From a checkpoint of a small transformer trained on Wikipedia.
Size: 16 layers, width 640, 10 heads of 64, MLP 1280 SwiGLU, vocabulary 8192, 74.4M parameters.
Architecture: RMSNorm before each block, untied embeddings.
Each number is 500 + 25 x the weight over its row's rms, rounded and kept within 0 to 999. Layers, rows and columns count from 0. Numbers have three digits each. The size before them is the row's rms in percent of the matrix's.

# layer 3 MLP gate, 1280x640, rms 0.0904, rows 178-214, columns 384-511
102:466501499488529521507566541532470493507502473510446470512479503478508542487525536477460471463494487510499496482482500547505522475507517478479463524503537472534487483503512505514476480478476510520475501529490526471528477540522497498485516475505468526530494471494512492539514521530472511480498476460508514495474499540469511508485496554487514459495515497489484483461478505489496499487521
100:491482476483488480492527481514516481507506527469550494516479501473565489515527488535415485525492486527513442497452498555517503505499513532486489450485468469449463517492462517473467492517506489505529525536516500489547489454490500523490533534498475490504474511530498506490528506489538480501502487493469496512508530496487440501478526521510571479511505515454514470514468480480531526476454
096:515493499511499490503512545488443534530457503528494533493454467460514497541481501529455520510516522523513489538482498506541480477522530532476498519499498521495533517534551476478520505476523493465486499456522466499460544520479477489471481541474514500461499503503495487458498503519504513464474529508487506548493483468483492463489492471503495512501551514469521500483518446488501499490475
095:521496503478486525526515451476501530535514522506488557503504473526500511518499544539501516494473502514493511497528539480476490491511503517510481473488523521508539472560518495490484486497494475530523494464481520501491506493514507494534492532500448490463522514511542494521525489499471514513468527547516497499470507468494526495499513552470481472470456544501481480515511505499489486475477
098:519499486499482466466537447524517518518521464473472493518501451492483449534490523483479501530538488506517512506483549515521524487492519555499456508516522531521492513476541534553510512538471475528526493505486520466479493467500501492481483477495522498482515471481488477528498486481479525558470475530513517526514465450481491502468584536487503512503469460513493504522458521524501488515532
101:536525495529492534498481458483529506502485492503510426466478476497474489540507473489478486519480549494512517503499485468491501505460500483503489490507508515492496465492490494488472457507478478477520509495515495459464477535528548514517472517469510476467535489514494459501523504513494469498478536434508450492528497519520476470552486476471528514445503515494496522500560501481512510483490
099:487501531454541549523532471440490467499508530518501468495488482501510463450519491505558439494501498488498454525458491507468507482490538476527514518503492493457550480497468454495528503498549528524481553461489562515537499469550508514498510495520491557524530508490540540497503534462479486483508516479501486505481494516501527491538495482507507497506519480508541502508475512496529508481501
103:551503516513515480511516510536549501549458538473471485528520484484526453520526471482480463454536489467486502517463454537530457539479507489486477515517483472545536515504499551480483520540494522480477501530558542526508469485507509497523507517509502478517511517518482477486511495512476471488510435518452512486485467475475498484503511544472524437474476501494532520487461449514554495524484
092:550505505517495486457516480490509470514497497510565475501513474477491506505519468515518489481435525494498486520520550509471490527501485498453497475503490522512488515524468501515501483526536500500504532512543538471508527495479520500504533491516503473506472477504494488511525493523548508495520470468518510531544468480486524555466517502508510525482504507484471510518495472489522535472468
093:532449541499477555526467481501479480507487529534495469497489518498443520492499500502501486509519493473507501488463534533482512512520500454501530502518491466501503486521477480468511468507521542516498498507483506492563522505512518437499508537580444501503473496508468529485495473554557509513510526496510517536440526543499525480489469553547500492499507528492543495519520482516507502481496
097:480499517490493483513536470501556545534507484532450473486472566448484497518449465482520476505517532514512513493500483548510514522462542453511493481494528477512516525540490466497514453475494534547490502488502500493495496495497519494497521496485528513481515479521515516528503481493537503509507517492518531482509511516518488484513501486503550517523472517498462553542482507524513508521582
087:507501523465562495537522479484490527555545466468490484514496519511490456539544534466513500497464441499593494522521493436514483491541448511452548484528518496484549509521478496538505476485523546540501470534458526491480487491514506524478476477507518538488520465537520455519485505510512502493496529479496521497514498501538483493476507448480493511480513478481521489561517509510459528506513
098:495469499472542445482516457514493521537479517469499480466482485457525466529502526521523526495500514500478519485482519518453508554512500475480469490504489497530512484462497495512505509514475535471526489466517498506494510501508497540498463512492527536500513459534466503525447518523504487515478465503507558540506453498506450489520497509478519493469560470492518470459487529488502503445497
092:527493486522507555521474490497529513496483468524531492482476541493510502502453538519488489486485504478500501514411518515487522536489504523476490509499511496502511501521480496510516502489498518485552510480486522568504525543481478517507480532518486505505499543503515471509526497471499480478513537450490507523503508495500488493473502462523508468508536528499546480529464481490518514544487
104:475491523542515459538497497537484499528522464521483501520531550523539540497466518495474507543494515536537487441492498519440472516515496484521486445485543512506489505531497500508499495515511519484531518503480484513501542520556488470484496551519561478499557490482520518516493478506532466518505508501515528504542512465547476538469489518503486483477501507512480499490491507483483523485522
099:470487552475497480481522548465547477507477491520493509462467506471539454532513507499458490536521518460493475501541511479534429515512495502471543514483471501514517491527524528486504482494510478497533496485513507472490514535510488540501482501491443470502489495495483511499498506483454515501486519499505472537478541511530506539485513496483482496513570493468488492507484532444517500497515
103:517494523454469481500514538507506502524505504465509518526498484448527492551498445482537528507534482477516489494483452539574550487528488505492528543506530488510446451499491474490531481497495467516498495482491500515471466491513498516520480523454530536447504497504470500481492473509472496487488500528520501498511501502509562459546507499486502475516512487502486488496479502488467496540479
100:547494536505487510506531446522493510509486481508487507493507493515460518505488485490500516509464529521492481470459516496502465530488496496451475434538478516510481466476491470485492466445523475498456468523520495510486492470499496504484508536475519517508524486482488528513496502511465491501517474494549498557517570515522486488490483510484484488520506468508509528501514482469498459514518
096:515481503492462507474492513541504518487470539492482491532539454486520542484498495455506496466501480516523456508444490477507508517496528501517530476518496521518509553436497518514527514460492522489467499512470544500490491499516490527478470488516533501527529487511473463514527498494505485467565488484506474530513529514483481498505501449518462499506515486511471508529481478494511500492463
099:496518439510533485484513492486544464504469451498522510478508508519548543525432497455503529478499489512503531468483478513518530510531527500509483483473542525575479537526523479476453458450509507491479491494514486467527491491520539487507476486501475496503500508504475470531533524492529514527488483465543514481501462487529517504496512504485504499495477497500498517498502519528500523529510
102:493518485516479499511474497471508543463484525486519476458520479490505453504528529468491549516549573496513497526471490507462484535513480491488514502497505502540499446488523465510502492491485475547486511488520476466468502509540473559506535476472499527463509505526486486488472524530523470512526515531529521511530468515490497479547464482531496485488499484508492480525516511488507496502468
111:495526487505503496523514505525484488528499516459534498519438533524519510526440488522490511478496480508519467484522514473483534484507518501471497468450522534546470492484479493543549548502497469452495505511481472493453497491493524510481424478519501512501473472472517544513515525490527504490457493442495483545479525523447494477462496540519514492467519453500468489494450521506533508455514
096:488504487508476514525520526508483506520473453496500477527477493506461500515534491506482526501502494461497480484508435512543499522532454475500533516477503501491505509482527559464540449473509499468498529554516472486494486488488484525474419531504515524470487524486472501517524537520520471519472515501525503497506472519469540510459514441483512490493542457481479489538529491488531529496486
093:526522511505504481509488464513516501555520523505476467494493478515516470500489500533462536477490491516500523494514453435541543514532519517507488514457492513512542533460524514526529514486514498503511491461493517464450466446449485451492480491464510423495518505525519504506492525523537478504486506543524512480513494506517482514486540531465506474545491511500496481513479467542508479503474
100:495495499502487540479560492513500533550508482502469504509510477531443513497466502492489514526479528524512490550519541482505526481547464487564518503519514530449493516499435497470501471496514527482467481490472497543532485484508504494476502468521479500513516497523510501512529522499550495509496474501486521515508503473517516525455511483554483509497494449520518503509499518527513561521493
104:551528522507500489539506528472500489522471497476513490480539507452490492536487518513516515524496471510464518502489520529533507511521452476520541506466488540491492521518477489518489487514481470496528464494485509528510486470515499496509482506491489513465476474506491524517554526534524492487573429481443546493470507503490467504496511490546514476472515505495559490513522495521549460519504
095:470519538502473498515533494490515535509534476479483453514515479509506549518535545568505465519471491495444459524498501469533517505535474544485533480475519510509521508519493485523472470484515483483483514502496460498518542478473498500527513507481506503508497451545542498489519489496467501512496425513521464508490503508520503458466470497509526478534500487507504532552438492529507501507490
102:511531523522512502476528496484466524462500503478489456492535486501522512483469459499548518488497502475510499504477468499518539494486515475511486499498512505447484480475491483473526522454507524505539497501491539490532513491510531430481459510456432539471493538481476493506520528497509492462494515508517489494440554502542444510495478462485497495515497487504468471470515463514501506500504
106:491496500508502512527490498484501506470536551496500487491529453495511506513486476543511513510523507477517497491493459490503500526550475496489570491481513472482505517479487514537477548518501533485497501532476519502475500555552537489504512485465514494454508517518488510533514521513515483520512510459538542497502526524508458495518530466505461488504465483510477505450529545477490448516515
105:498492490537436478474495469507504499516455482499519483456516520498503543523446503473472487509531469537492534499493526535479512516485550572478506550442489490522507505492527485512500494505498496494517507469495526456476493552520498499497482490533531497500531554524464548495520496474553435467560525514509481538501495506499502528530504483484509468508519517516523555525484518496541475498464
102:469476495527516504472469472533493539516495489501491465529499426512527498487477502507513507527450503511519484468508512529520490516552450506522498511484530526514485463481447496477527537466524534509496522515487495522523475488475498502484470523534518494502501478533465489502490515529544454517557486506446502506524515502510505463556461438488450499521463462535506517515466501478493488516459
104:502528443525493502461508492532534530509517483553490505486499528494491486516518516533498503493515488507522473527523501471535515458563486465468466527471519496520496497478484503517506480459507521488527512507469521520472542484499498524517458555502529507513488508548500505487495538522499495457487481505491480576500476546526469520494550481453513510488531478469497509539494511511491517482531
103:476511539458576509518537475515504486462515512491501507511507451496533517513464486476464473503481480551515503494491456517481499533498521532475513515498493523510552496558482491480461486507521473500489518524508515475481495544494507494516497450476497496488477459496496466503490493503502491473509498426495506539459504496503506492477487504528514503480511479507468522525503488548542478517497
099:495484540515493483477495522527484521531517532496557539514502514506525483530532487462489516467553499499461455482513467554514475491490513501515498513506526540550509467499465533528512501550505490501482491471523454522492496512502521519519531500475507497514508494492470506464467509479493553524507533525483510490491492537490511508531502444486489495470504517495491497519504510579522508507537
100:510504513501484527471499524515508500517499500513531498471524503507516493523487509491522491470496510507532548513515508488524443514480515455491527507521439536519483499479524484503468485537468480518469538500485482538490454554499484544511535507528483497536503520483545472515499489453469519506488499507591523510503482476511530521523503487541521487472484499478474513481497524471506510504512
099:504516506487524509521502463470527508487467520507492558495519522527504505531464480475539515487535487462498441503467488470484511531474500472513492495493495498486509500507462493478469551502524495490511486496521498527465514488498517464457511520461500489569491514514482520486495517555533534487478503479496540506519492487532543503520506458498524509504463487518483490521486467534492523496501
103:466484511535478474481495521501512481469499491495514479493569531515510494558480446484498531512516470460501444470471519484480462515501481472520507478511488474519475484497483510486515517490495495487451539440532521507460497527530482474512506511533562486467506533535469503527499493494525453504534525471532524504491494505443486526514511506534477517486478476547529492549506479500505522507560
# layer 3 MLP up, 1280x640, rms 0.0967, rows 178-213, columns 384-511
104:449456499511520488498487514509454509485459513547498495464466478535544529512543423477479508517488509504512451476543490495493475526515490503516513467524517480519485524526524518480518486500496546486482520496507519513516487497511488536501472501515499526498446555498535470453519526518510475521479485480462492536537478498486489468478446480522512500454476505511469498523484467554483496519519
096:541534502528493487498485528500454472510488538531546469522509476527522495480475471456519499487463485561476496478469495477508535515526497487529495505474532506517464463447482492518508496527510512522478473499510526514508558440523467496507513473485502468450502480505478484500520497485485487500511475526514553507523506517492492516517509515479506455467539537501532524547425507481511529498504
103:490516477519529460508467480501522479515506527545466531477493519475507464447476518506502488472498491513476505498476491504489478480494510480501519504484505496507489532490476511529471513532461462515507507485499552474513515491520505503541504507557503510514486502458520477562468508494458515487522477528456456533479502549482488536483522503525514482473552490468485497509527522484501513560520
097:536464510507500567542473481472513493532522463546514489498511498469508492501517499490483491482555518550486513517496524510517518531463497535511452501525480497480465494497498530503523455516537556498515494447526526490497469522513481445473537538453466522494515466510436476506531494461480490542500494502550517468491512457481523544498538478464486511518498501504517544490467489481451458515543
096:552531456478471495506494506557494505498491517508476538487570552520521515505505556485475478520489512529454483478502544524534524479516488486492483493512499499502502503460510481514471502521490548486532512470499499452474528556528453500509510512503552519511494522487440500461486509458498506530485492465492507503485516501469486527484538552514519525530445498532532507539578511462513479491464
098:524498498521495494465524512504494517492476497527472470499457531462507511535530466519467440514492518489470520512442539541507474539502499519497489465540490481458498490527490519458521502486469501518500465480487505480507461493483504507473531536497470455501516455535517513534487481508484457510497537525514499549496473524456483460508493497510492505463537477541519501518524485509515500529520
095:489479504462524508485510493526502479538475464500457542454560510500513513466512502504457461524513510491521530483498485489479520521484435516558480511510547474539506498519557500493493466547463484479496487510490516458525510521470526509507516474503523538494508531517509514530478522508435451510484493506494490449476493508537511540495475503470542506514507509498501463473498512517506499487486
102:491474505477533535521486567492486502485458526485496505529487517488482487475510453480482478496474461495533464517516521547497492491509555570480480531522478494527493528499563517510537477516524495508532472529486536493473528495493509477480499489514475439528479474544504474482552478522493524508503489524483507498482491510467514459539521504484532520519455480498532514509513514521553494513531
090:523503460536514519437526491540502466524453481500549467504476528465513517513519489511494475479460457496521465475485497522494487553463477514564483477458488534509523491491516504494495475506541511489516544503523535508481525496495479479479518495494529491495478501506493520507484506528547489501530517458482509485508491507501479529480500493500508544474530477499484525538543490494568497463516
087:480473484522487533498502481469529508459514510485499521531513483507493464494541532496514458507535462493537515480498476541486528487519529494510491499533537475436517460503466488485495500492508494546475530504505524505511491510529540511494523536498459491498536522513442515515528505495533486500514506497484513495489543504433495490509501544517538496556497512538525487509511523511505523522492
096:487521481515490456486515462515536529526482511495512451470509504483515475490488514487491490497531508484474535459482485494478484498503493477516539508491556482501498494501466530530525517482474479495529516496507492469502500555467528513503515524529510456539522467494478548493519484488536532544513510465519469489521454484521494542484497466476476489466499474518460499485519480528489489472510
085:514485489477505493480541461473488482479505448480505482458523501532505497521474475495516484465511502528484494498453504476450460487491495478533512491509477526475525492546577549487518506531482502489537524518489527479505499438478505498513512501541515524480530465520502474485503574530540515546519441511450510559483441525470512504489496508507500494517528469538480511454501486493470470533518
094:489456516498490488506571524456472461541553505526523483489509500469517466571500481439492517479469540505494478526520509509511455528534512506471506533490470515555496489520496526484538486498509516506541485459519523553474494526505532523491480532528535533484508444500499508512433515507519502519493486498517509519466553487495512475475491533494486488449514498532471458543472521528496486466538
093:539496518510556556499469523483478439495529511500526490527513500515502551526486483503523495441524526464511526481485494512525510498512550520473453459508474445507503495547471504530503505518483488469555487534502491469460528495501484490534497488471497525483446464482497519528532500491518508490492531516527494513505486493511491499515554542493512488522460494482510504537501484522499488507503
106:501518514508511490468530498496498487461529547516468500493498473523474529509551499536543516533532476525523480484504509490508489523522508487473492437506496502473523464523478508502479471517510503582491520530464504499477480484506514460462553489500465493502498491467494511524507509494534475478485524495458463514494485527510455515503482498495509524432473474532489479528513495509485446495493
097:504505430515499489492534530464504504501493480524508485531462456526525534475530511473532499495472442481535498491522503487467500495527483512513484515490511538493504501528518476519531504461535479499550472502522512514487507487484513444463498482521499481548519496512526478483497491489501516472462483505503493520526474487496537472491492520502521531507456510492509518519491542470468479514513
107:472482506512494468535505473494439518472526517532478542462503524453530506454513485520498494478514426529487493494514555490518495509493494499456484468534489520502517496490517476494488510518454438486545514500495489515510458463539499508490499477536499504530490489446539470567438512545510492499490463529524480515499494501471521525511455520492492461514481494503505494519504468506541519548558
098:476478528488491475480526507522505481504540495512493496535506506530477520488517494492535544536449496470501502491494516468491488513492502524497516473491464528472491524483467525500461479522538481496448504494490474474531478521477485466502508455498479514484542518522490554512487454509488468432495535493478483530513506498534495546516533478517491505478466516547459532493537486518468499454526
098:491488505501546515473500496508554516493487485532504506498501498497507487512482532540502470473530510471489488500486507511522481475494505520509500502507541521523538475496480510510510502536506509448431529518527478453499501501484486480451476499508525489513519466514539506492496519569517477514494470519487482476479513558471486531494554473494433526546466504510516491538464504519446519506471
101:511497520462539463511519503510482491468473548522504463468481533526537529513541443516481532513481513515526503487546503474463517482493502483530472476476490518488487518488511517514542497489526511475499496502504483528519502491504486505486549505474460509504543485487530546526480494461495463523495512539494534481491509469481487544485494515502496490480534529494552475502479486467470495550497
102:541517506496499503517466476522501505513479519493512482454488496493514529478506537504521517496475537524522501558498529499453536514484520510484480456513484498524458499471476550503483503496494455522529527456486475504526510506509497468492502562508476553466471478467498490531512506520518479486541481525518513489535458509470525501519466488504505492504531523549491558537472515481493541485529
106:550551464490483470478497508482524475512531466474516503506485530474487515470513523469478525518493492527510517522502471481479533472489479494505525486489541524518494452509490496525514459479471471497535447513469481522521498508470517466483487497510462553467486475504520502500491522481473545495484534473494529496496510523487474477468505495525490509516508513451485468493497516500506531474484
102:532513541488495485476485545499455492530511473554483470490509484496513497497520484461522516540485477457519453482536472498519525471511515485497512545491503506521480528445550494488468479497539492529485540515463515489485489481509484503504506517532537447475443504492496516498519515488489475530481515465552503487511464500454484521482527484490484525495525506471500518470469500516523513487511
098:512488491510515494503533523517518502475451485527491524516516515532493533537484454511478523457469530495464481542475484529541488503483504526465549552509511524539488455477488511498496508488494510483584467482495510441539503517516503510500519547489529486510493494511489496529520495482464492471532486476479530500485480526453511521481501487478511465485507495490478475548483481538517501518537
095:505505481541462511479513500498495478515498494515496451483531509489496552512515487474481502486511492523484484477523505481503514569512511442519507435506508458523476479517527458498560453526490511484532455510461496521482507502467471475512529492491505499535448521505504488511475532458468484465444509529525472527488478512521481524512535460479499515521536481492507468467422474480532489578548
104:471517498487523491503496473533485481493490487496482549483503449492512522452515557512553476490491547500509510521503551525508499519494479510495469510537511528493515493499486488525451504497483522520502478500484501499487504507487486519483466492502496518518519473534489493508466483503496522461524519507515486491495449524532482526520472541500529515462488491509509483495509531534508527482483
094:446442464496494505498497480499469496496493526498477519513492507500490474499497497494518471488495489482515474481512519550473519470494471479503488487494496451492518525533518488487470478469491481481486517491506532533506488517495548498490511490469467496444503488538522475459505469457502453476537510526511493479522416494521477504456454513475491490529510456489498480496491503513493513510475
102:500487499491511509505467444519537501504505490487523481536514487526454535532520532484507519478527506525504527495497454498496496471518538518503492493480506432527467538485502511528558471520525506551493508526470502460441481479479464491488527532506521487529479518530455491507492533499530514501498485549491526483462511466497539540536512504499524505551539505496523487526534453475465483514497
108:487515484497487519494519467455487501457512444482523487443516498517475522499507564472477468484553496525496487475506488550494476499508525458513494504534515509503510513512470487512510524504517562529495532550507523492490511498499459474501535477495517527521494534512501507489529505472514486469495487520489552488543468483501550513517537481490485517487475475524502522530517517487489495534475
103:464544500534474494494500490513492497493458488493508508483482530500470494485510521490514528525462481491524486539456496505531487511479483533531549480518534488467477511492551481520485509491503488526526527469531497503496498507528477503507492491508562471518536490480494476525503503516486507516525523520533457529525489528466497537509491508523504544531470524520490483445524532514446528516514
101:522482514501497482505503460461496464520512521512555464477495531503454506501500484498529517470505545502486450470488531519444528517520516478455497510503481514506495497537502517495509497518475466478504535494503528502471502476536508490515490534457481482535465509488477500557530487505536527489523459528508501485534523503489496488504507560488504477500486511517487472504496494537444515500464
100:509534476464464549480520492456489520471477538465535451519478516511450475501490515506491475471522501477485506496531508502520520532512524518478503495521495531484566492486500516511552449489492474475547510486464506485504515497449515486491517522510497516499531546470503561493464552519472554472505523472470509521508517538501506469507512470486472422463530473458497524502538489465517480535511
099:500480515472505510532512481491536489469505502463505535522491483495487502533530486508443510475538505533452495507510449526512504516502519507514523517525509467471528517529524478510484498517461495434518492491499536452512530523552497471518506534520570476466457501536498453479520530524508497519505478476514484506533502504472520506502506480499511519496533496514491480480509501502486460507516
096:485500481534478471515493508537486525455537518472526524515453519483523487498503487507498452510515479504507460534479465494464495498481482462488468491487523503505533467504499510480522487500501491502537501525457466501444522509483516539456462522484505536548538533517472542496465505524506523535432529534475500483491525523521531507504494473507469506480464492485521468502469531560528477486491
108:495490516536480481439507517491506452492514496499481429514460500490520488502502545508499505488515508523483496511549541512481479508504497490545529469514481530479445495478488543503503524472502488492466532525488493474485455497535548516505510482521525498460447535515517458479511502484467490541488522500496522486488503504522493472488463495531471486487528527550490520500520531497496512460515
108:496476509510509482482521510507520539452519514486526523499495526523526467483517519508525512467566461474518482518500500444520527445510483501529512540485455545463474520548499481529478518487533517471532533463487515508542486487478485506484441536484528508527480474506507465481492505485479508507534460517488478502470468476535492543484490520513536468512473509503531515487479564488553447494462
# layer 3 MLP down (transposed), 1280x640, rms 0.0631, rows 178-213, columns 384-511
094:493474510502541477521493518462539533535498526542486528476465553503502515456464489476476468447509504536500535451476472481423490507494471460525535522473527470505495558502487470479487486465543528503440510514498483519523472517519494519518479505499478486486484526442487501502539496505531470487466491489524480505506516553492533486548493518469466511507530453485473507518547477503511539514507
095:536537554509513495463505527538499504526488506492533536518513531482522510512505446477476513496507489486522517496493542509483491469512499511499557521556512477490498511526479462509524524517525503521497486515485537517488498499471507511519456490530490467490518506467504474469500499512512555462470513500497485496512493527500584520520443518465485505499487525484499494493438514513503476525514
119:475516539518499507513454539510466480475467509498500519510470515494496514506529544493519510494485489525527484541517503457477517479459520467487469520485514526488454496528498522515506471507522532485514512558500523451499533521523488496537518519545487499515548491490448486486480488507534529473473523522506511488483495500483480491485541542472500544425532507512480509509518489498452512502497
098:490495521496477462498477492492448522524535504539524525506466473519518513466511477491510483525465500554501490501501508466512548498483555555542507488487512511494465483459500463484500536512512489490499467490490525480517501492511491501455504529532509479511509489498474528493507479526478532527521455512477516510500508502467478499548475522506525476468501475488501529541489541521485538497567
093:526477455464499434519519523546510503491525495478493470520490486511493494514497476517513466437539476504519519496498527493510552529478533535497513475517503509519474528506559525500516500491459524518482500492558519500517519498496522514518509499482510505484545488490473525474487484510495573489501472494511462538539466483506479461502523453494449513505480499525467502505560529503494469486544
099:475514477479486532536497510502495511475554502511502542542499479490443539461514535448458530496472488500474493497462480508494494513518525499503460559450470491552519481471510480497480487501501512483495515529481492525470502520511505508529490516525483499497459513517486519485482479474510532537503474500510488532491486484524539478471498484510501510504481484467499541520484501497516523510437
104:505559489518488494582456504526504465518501435547476543533480485543472483493486523483483528484521510467486508475515475502511507539520527478525475466531555511518481505519588495558511466448470443519499492455511475487504502539507470522532524461513468478472510503468499503522481505527494455526489509492488499512508543491474560510472498511505472514470494499524497488509488548514471464516493
095:527529503474501518518488503512503434505512489519524495499508534479474489495500486466447505517484557538501522491464477510473512456500457523521499501473473505490470490437477515506537473495554532466468509549496582518485510480553519497502507539459472480520537567500509468548475523477491522514521502479497502511493474515489473476511530540513528537539477496478520514478542539505491496490495
095:495482522535515509465520474524501514460483522550495486492489529475509522558490510526468495507518440455496503529489496459508492502495495545524487489474501527512502508547499498466541526491502508491493510492495479503505526481497448548487508471482483517505496455481465482504477481526574481498535526493490508511459552515507486510510476465482488541489554522528473489487501507497528467459508
097:449475501489541509561516498493501522479529497503481532494496463492480503517513480478509494482468488534514454502524489490502465501521477503490506489472486530523500526498529524489530536522479549492461510472497524477524481498496568499474466504511502482528461527460496523510516524507529535532475505501475448492489490496491521466501522481465521530461516531534484506472477511509505479498489
092:487526484530519539490559474542517496466499500493481532498527513484490495484515467446477481423506481508506489455472495522524471462468481524474500494490505461504492513464510524528516491514470506494488499476492529535513516535446510500507498503513524558538487460521497503492491495485497484509487486506457481486470505492578493513488478484478508488494502478513448487455569484515440550501470
095:465496480491563517533571460478486511474490432485503473503485487520479510555495518493554513487509463517555507504515506430469470455482478506519490534511474496530549501503507530495526484480524539523517507505510501477478506462487505460471477454523533494503527459544488504501513518531488495483504493445475493496516475537542483493496483491487489513484475502521551503477528490474476510496518
102:510499469485538471503536480525481526510498536460488456443494487476521474521524499518487481479489470492466493477479484517451508474471503480474491454486520528522505494455540499533525499481469545500459512538485482540467494516566429532492452500500517506433537468525456501524515485540505514497512469513450503503497476505543488459482484494471497498513548497526499474487501518496465502495460
092:489525482479464453501509505520508509486518504488504471503505479518491443495494501521469524495538527479468504521500509478497487471511483485555528519479457528490525478513553460466465503492466510502479504491489411509494470523489501508496516460526514480533529455497501467475482512519489564503472473507477513497494492492503524458511501523509473549503501454484478485472512549470473488514479
099:478514498459498493491516476503515532519488527515461534550515507478470506493508512474487542516514516500467496507499516495496491556477507538487530499458560548530508503512517490524493510525477478460524530527460517467501478458503524501551523448538485506515508497439495502488499528519526555448493470529529500505519543502491470483463483439502469514503484487504453490500544475521509546495532
105:503567525496489514487513474465518523500513494499518492509485534446527481517473521546491523538470525484469452498514510560536520518504528501491525474484459476485502525531517495515470506483460487507531511462501483527494476514476524506521478460496471554476460520518508514525504500523526487536523472494554474502506495505524524496491475503521473494453495455511515526472501491487542518493534
105:478473467484509530461483501515504547523483490512583523511542539514498484507497499528518522554508478511498513472506437517517496517533509499435476495518518512480461517502482471503492534519502515511517530502491552524459494498483481520483511482492487496506465530495498496499499500505461495483505506529513506507494506496508527474502503520516510473480549475507501423529509524502497525505473
094:539483493489499512493490518484481531523483503480544450494478510469437536470501497495492506484502564509504527498472475515471484471497531486497493489495486476487502509493492547458485485512522510483459486481509495488519493502484513502468503533511503459457552504528477499488504492501530482508515541472495508516476514496499514524510520496478525529512509482486504510544565511482476523518538
107:541461495493485517515470499501464500493479505479484507507472468536495500506499501533482476498478477432466497535496505468502499465506536500472532506497488481504500479534508484506484519493476530457496547529522518523546535501470489561494460516504508499524494492518502549533549523507494462504462502502522520471483483507529508435513516545457460532520498517501534472480477519456488491507485
093:461515502486505542490521516507476512528484518501490482501504481490505489485462466500504500472480479510544517496516530461517450489514515426485498524519452523495527515476525533503499502466518527523521503474512481492517471509514460522450487508526484511493525529492490492519527473456513545530512512538500531489496515501475458520442477482494508494478465504490477503417489494470504455491526
112:522523524470472476504475515514484446533458479482502502483498502543498501477506502440525457492473522535544510569535477466529516517448506494517501531476541502527536474495451503501454459488487505487539524515452537497458500498472502475503554501537506531492512497476524524524477524508494515471543471463524498542500529500536536495495518472501515499518474465487504512525519515547485515490502
115:512509527472534480475507512470489520506526503485501528525479505524470502534470467461555540467462493473491486436503499536567514523475512499485547469444498508496543531541515501479545508490510508514547543468531482488508474463469522517521467516471468529466461495485458517453493473499501482517509490507500463478490507508556475484505504467512478512500521483492466473484466508479494473482480
102:481484500513493532497514486487516544488474490518468521516472540494495473494478494464488535547528510507513481502498534500508436526493453479492489499510546481517481488467470487504496499502543498446512501539478478452464531506545505521505496467552507490521488461494500477470513449499494505482525478495463525540493491549522474491531490536474451495454525485531512461537468463492481490488463
099:518473521521524529532492472470500504500440481521449505504498498490503475512508495515510479436503507504522504482486503537468519544443508467508518529479462547485574437493544505476492481532516490512547514483505475472545533525499512572505500505477460495550508478472508489454506509493468515510520524484511500500479497543515492488496505487489489472491480498486526528496521540497462502524515
098:540478496481523516469467502509471511518540503535521509517532575512496509486493504481489471501518530527500495536546501508462485496509469552493516506465541431539524507496456497506549508509458525502489510490480506498477544454504511449510521497488510454531478512530483519497496504469489466492489500498507479516472506496522476489475456497465531467509457456502464482509486503493509536522522
096:495536504522498495511504545517508484491470496542524525522504506492516527539485530519523552500468482497490544542479535492485502497495529496516510474501481491483510470538495492485475496512510523480510526483475486456495536480511500522477510498479488481471533506535456484478512470490496483511510489498495481469471519557496527508505480518484493470493432448524499488491528516516509496529516
092:544513498493470462496473505551514504523562477467501466498523510453487516516534518488501484497536513525468512476537507537513482494437514496513488487481479512494574487502465501475511538472533485533540530509503537490499487441487448472503471503473526499508522548537486479536517538518504521510493502495507525546433507511462497489506510473489470508463476522509476474524484502512499502500499
095:489488497504504487476437521505520469507446510513489493538434495532457528503539509470516468493512473508486515494463495529499506524490501510467515501484493535497469522551508477483535451503544470532467565510487495487501486554507538464519478504528504504478499512510559497514465452523480505509525509466561472509527518465491549514506480511487543525469507481523511518501521521539505463472482
104:477499467483521542499524523491497466527535468483501519519497535518520494481489480489501505513466519511488536471518463497491507490501537520483502523486475493488503487503527515533514471507519501500492498537511491532449528520498492483532516481494431465480437507480567536520497509472497560506497480494492556504520481468491507477494497487499520534499466500514475493535511457461491501473467
091:469507458474504500484469463498485512450471492531546513516500528501546477501528508477511497526483516445533502486474555509515540537506523499468468502519526530501477487503553474501554465470517499458513452492513481480510517516514492516452495461533474497496520509539551504471528486539463515523458508531489510447488507456472498474505490525510475469486495500473526483519505595507487487525486
095:535521485512518491500512530522514462486464513475513493518472536546503497554528527456516489496486488519494459472443494505461470524497500534516512478502503496569491523515486530489484531494490528518482494501520504516415502482539531478520498507472536496495489476448527490458529494504489531454505463540506539530511509508487501469499505497479539496509527516480519515484528510487484546545453
106:473519499504476488461531515491449470481510456516506460508483481542506457473524452524536498468475521496487448546521480491489498515517467504504519481499467488430484513505489479501484559498455521474484467526505546508484534513533469503469517490498531509506509483457476509523526517548459527475489498483538465493508520455499512495521543462475523500497504493473505509510472535521470503489502
089:535515478509502531453493488507514530495477471480491480477474493453526493500505516544481494509449451525485485476489450487494499505553540493537538557544516496492526541509499556505463524444523505480501523517474546500486509514474512462542539474476510522434480514507494486535556522450505483537507513492501463506511512548502532491457492520543547498514444470552494514515531498454482531503503
099:502497462560457486519475494499504522541512510504513481502502480533485521493487502490509502520481550517451482520585503509557502519513539470515515472521521504478513464479481516474483500532517517525486495517477481479478478500485535498451477501483468499482510543508520488476522464508493451540504468509488503480475455478494513476476489497519461509512474496499466525511476544550484473490504
101:468516506506514486507498501473530476511473464479451482526460529526561501519529480524513539478494524506467466531543459544516494517471519515505544470463480484517518517525462540499529500482461498503517508504521492510508487484487544514491505455509521491484489484468508567462556455503504495511507517503464497531513483506500454516500487527511483515496513481505487489472497496517491534500535
089:490489494508509500481494517522517495473532459510482485515493502486474475445502512477487455460530520508477516511486505457481454467491514483501478514478486482506493502517471519529504510497527468499534482487493462528515469527535482464498531534511540529541517492486518512496530478478480482460518509529530493521479473486431511461465503507514509498488545472457518484501519497482508486475457